Part of a small language model's weights: a variant of SOAP for these matrices, 903M tokens.
Each number is 200 + 20 x the weight over its row's rms, rounded and kept within 0 to 999. Layers, rows and columns count from 0. The size before them is the row's rms in percent of the matrix's.

# up: layer 2 MLP up, 1920x576, rms 0.0841, rows 1645-1654, columns 480-527
# down: layer 2 MLP down (transposed), 1920x576, rms 0.0636, rows 1645-1653, columns 480-527
# gate: layer 2 MLP gate, 1920x576, rms 0.0829, rows 1646-1654, columns 480-527
up1645,097,202,261,200,186,179,212,203,225,180,222,219,201,196,237,180,203,198,231,214,219,210,225,201,177,187,197,183,205,217,193,202,225,217,183,238,210,191,171,219,210,192,206,181,216,180,181,220,211
down1645,096,234,222,200,219,199,199,198,203,234,166,186,205,228,192,195,213,206,162,172,184,197,195,200,177,197,233,228,179,200,210,201,218,180,197,188,200,187,201,180,184,177,219,235,194,202,185,195,181
gate1646,108,214,191,208,228,223,221,157,170,230,195,192,202,151,216,220,207,197,174,207,241,183,191,223,207,207,190,206,193,206,173,190,187,222,208,180,194,205,191,227,206,187,242,260,236,191,192,205,194
up1646,106,225,184,203,208,197,247,195,184,185,187,202,201,225,227,218,192,237,192,196,184,210,165,181,200,182,186,203,218,210,218,218,202,227,187,217,230,171,198,138,206,187,256,233,186,176,199,170,191
down1646,097,179,187,212,194,191,158,216,222,200,237,220,200,208,172,208,203,184,184,206,226,190,210,218,185,195,198,175,210,139,213,203,208,204,184,187,216,213,163,228,175,208,201,200,187,205,182,209,177
gate1647,104,205,219,199,186,208,238,181,170,157,197,185,178,222,181,215,186,233,200,200,201,166,163,253,237,198,227,192,199,245,214,257,193,165,222,187,199,164,224,191,221,169,181,211,198,178,246,221,203
up1647,113,198,149,201,179,195,212,237,189,154,227,202,228,190,191,184,220,177,231,216,199,217,198,188,154,198,226,202,194,214,214,184,196,210,192,173,183,222,184,218,210,158,193,190,194,217,209,203,181
down1647,112,216,187,211,197,220,208,205,207,149,218,169,222,204,169,198,210,197,244,190,214,213,191,194,199,166,212,211,215,222,226,228,183,210,216,176,171,223,219,192,218,166,211,209,252,211,199,206,189
gate1648,101,204,170,195,196,167,204,170,215,212,215,220,190,194,182,203,183,195,182,207,190,191,183,173,193,233,214,204,180,213,185,196,206,186,234,196,186,232,216,193,204,197,208,193,187,203,203,216,221
up1648,103,204,218,179,194,195,218,193,215,228,219,184,195,200,244,197,190,173,178,175,193,180,189,193,213,204,189,189,199,196,200,190,204,146,192,204,234,197,206,170,189,201,174,197,194,216,201,234,215
down1648,100,217,199,201,188,225,209,218,195,191,234,234,206,187,199,186,218,193,178,197,213,208,182,188,221,186,234,214,205,206,184,200,216,228,219,207,206,194,219,204,208,167,199,207,198,189,189,192,189
gate1649,097,220,184,209,195,210,221,207,178,206,229,228,179,195,196,170,218,170,236,216,179,215,199,248,183,205,195,217,148,206,181,211,191,231,159,200,223,206,186,188,203,195,211,179,206,171,205,193,207
up1649,096,243,144,202,218,202,233,180,183,200,205,224,185,223,178,213,175,182,189,197,207,214,180,202,212,216,226,197,151,170,203,180,181,200,218,202,208,204,218,190,216,190,179,175,213,213,188,226,215
down1649,104,202,214,178,188,202,219,207,177,200,212,222,185,218,205,170,199,170,248,208,177,218,193,225,209,202,198,231,173,184,221,232,170,204,156,186,230,198,170,205,193,222,193,162,206,186,204,211,229
gate1650,101,186,223,208,206,206,245,168,224,203,165,175,199,203,214,191,202,191,203,222,213,180,183,215,192,223,167,231,146,187,190,225,207,179,193,205,175,205,183,218,210,192,215,198,165,177,166,167,208
up1650,100,212,208,228,241,197,182,193,178,180,211,211,192,201,200,173,181,194,234,176,179,208,196,194,177,224,178,228,202,167,248,202,203,194,212,204,171,215,174,175,190,179,208,231,233,191,206,204,226
down1650,101,200,215,217,214,204,233,202,230,227,192,210,218,208,208,150,223,189,204,225,217,233,157,174,197,193,227,226,193,193,183,200,225,217,242,190,256,201,224,224,193,196,210,192,171,218,181,171,221
gate1651,111,208,214,233,243,178,185,208,173,248,189,193,216,142,185,206,194,183,200,233,196,206,187,224,213,159,182,199,205,241,187,192,218,223,194,185,194,183,202,223,169,210,194,168,226,198,209,175,194
up1651,107,226,155,217,191,197,202,198,209,175,189,179,161,192,210,232,187,171,163,193,209,157,190,184,183,183,164,159,219,198,208,217,222,237,221,179,187,204,228,214,190,204,204,197,204,196,189,225,182
down1651,105,208,219,212,200,170,227,189,187,203,231,195,235,205,164,175,201,214,224,192,214,186,176,219,205,195,202,202,210,221,244,183,203,197,193,203,196,195,206,183,207,171,174,140,235,254,193,205,209
gate1652,098,201,219,209,204,184,210,156,205,175,237,175,204,187,197,244,234,207,214,223,166,216,202,196,191,169,196,225,196,198,223,197,203,231,229,186,220,225,207,192,206,176,199,170,210,188,197,186,164
up1652,105,198,211,185,231,211,239,236,156,191,201,223,183,196,183,188,166,228,163,207,235,163,236,193,206,209,213,186,224,237,204,189,206,207,205,229,189,178,187,186,209,207,155,217,212,207,188,196,243
down1652,100,175,216,190,208,197,196,205,187,218,218,210,188,172,208,225,188,197,186,199,233,191,209,213,173,229,225,179,218,220,233,197,216,234,225,215,173,190,217,203,205,201,205,178,163,174,207,240,172
gate1653,108,195,209,202,201,194,203,204,206,219,224,232,181,170,222,183,195,207,185,214,188,198,221,196,175,180,194,215,203,190,200,192,203,186,216,197,180,170,205,170,209,182,213,180,226,204,221,194,205
up1653,111,182,188,171,156,231,219,196,181,161,222,239,182,162,221,224,189,201,190,187,195,201,190,168,196,196,209,220,235,192,200,197,203,210,188,211,189,199,206,210,204,179,209,234,168,206,190,211,209
down1653,107,213,194,211,212,187,191,194,195,172,220,249,226,199,195,188,190,198,208,225,193,219,225,216,150,182,221,170,222,192,209,199,174,202,208,200,209,216,218,225,200,187,201,178,214,228,193,222,185
gate1654,104,193,187,185,208,234,198,204,224,212,207,195,225,199,208,170,205,209,202,208,164,161,209,174,201,195,178,251,208,181,212,234,208,216,206,200,213,204,178,231,169,200,200,179,205,196,225,143,193
up1654,104,188,206,183,188,195,209,140,199,190,211,245,213,190,192,198,220,237,203,192,182,185,194,203,190,246,181,223,193,210,224,226,200,187,170,201,224,220,194,205,183,203,205,181,223,206,254,163,173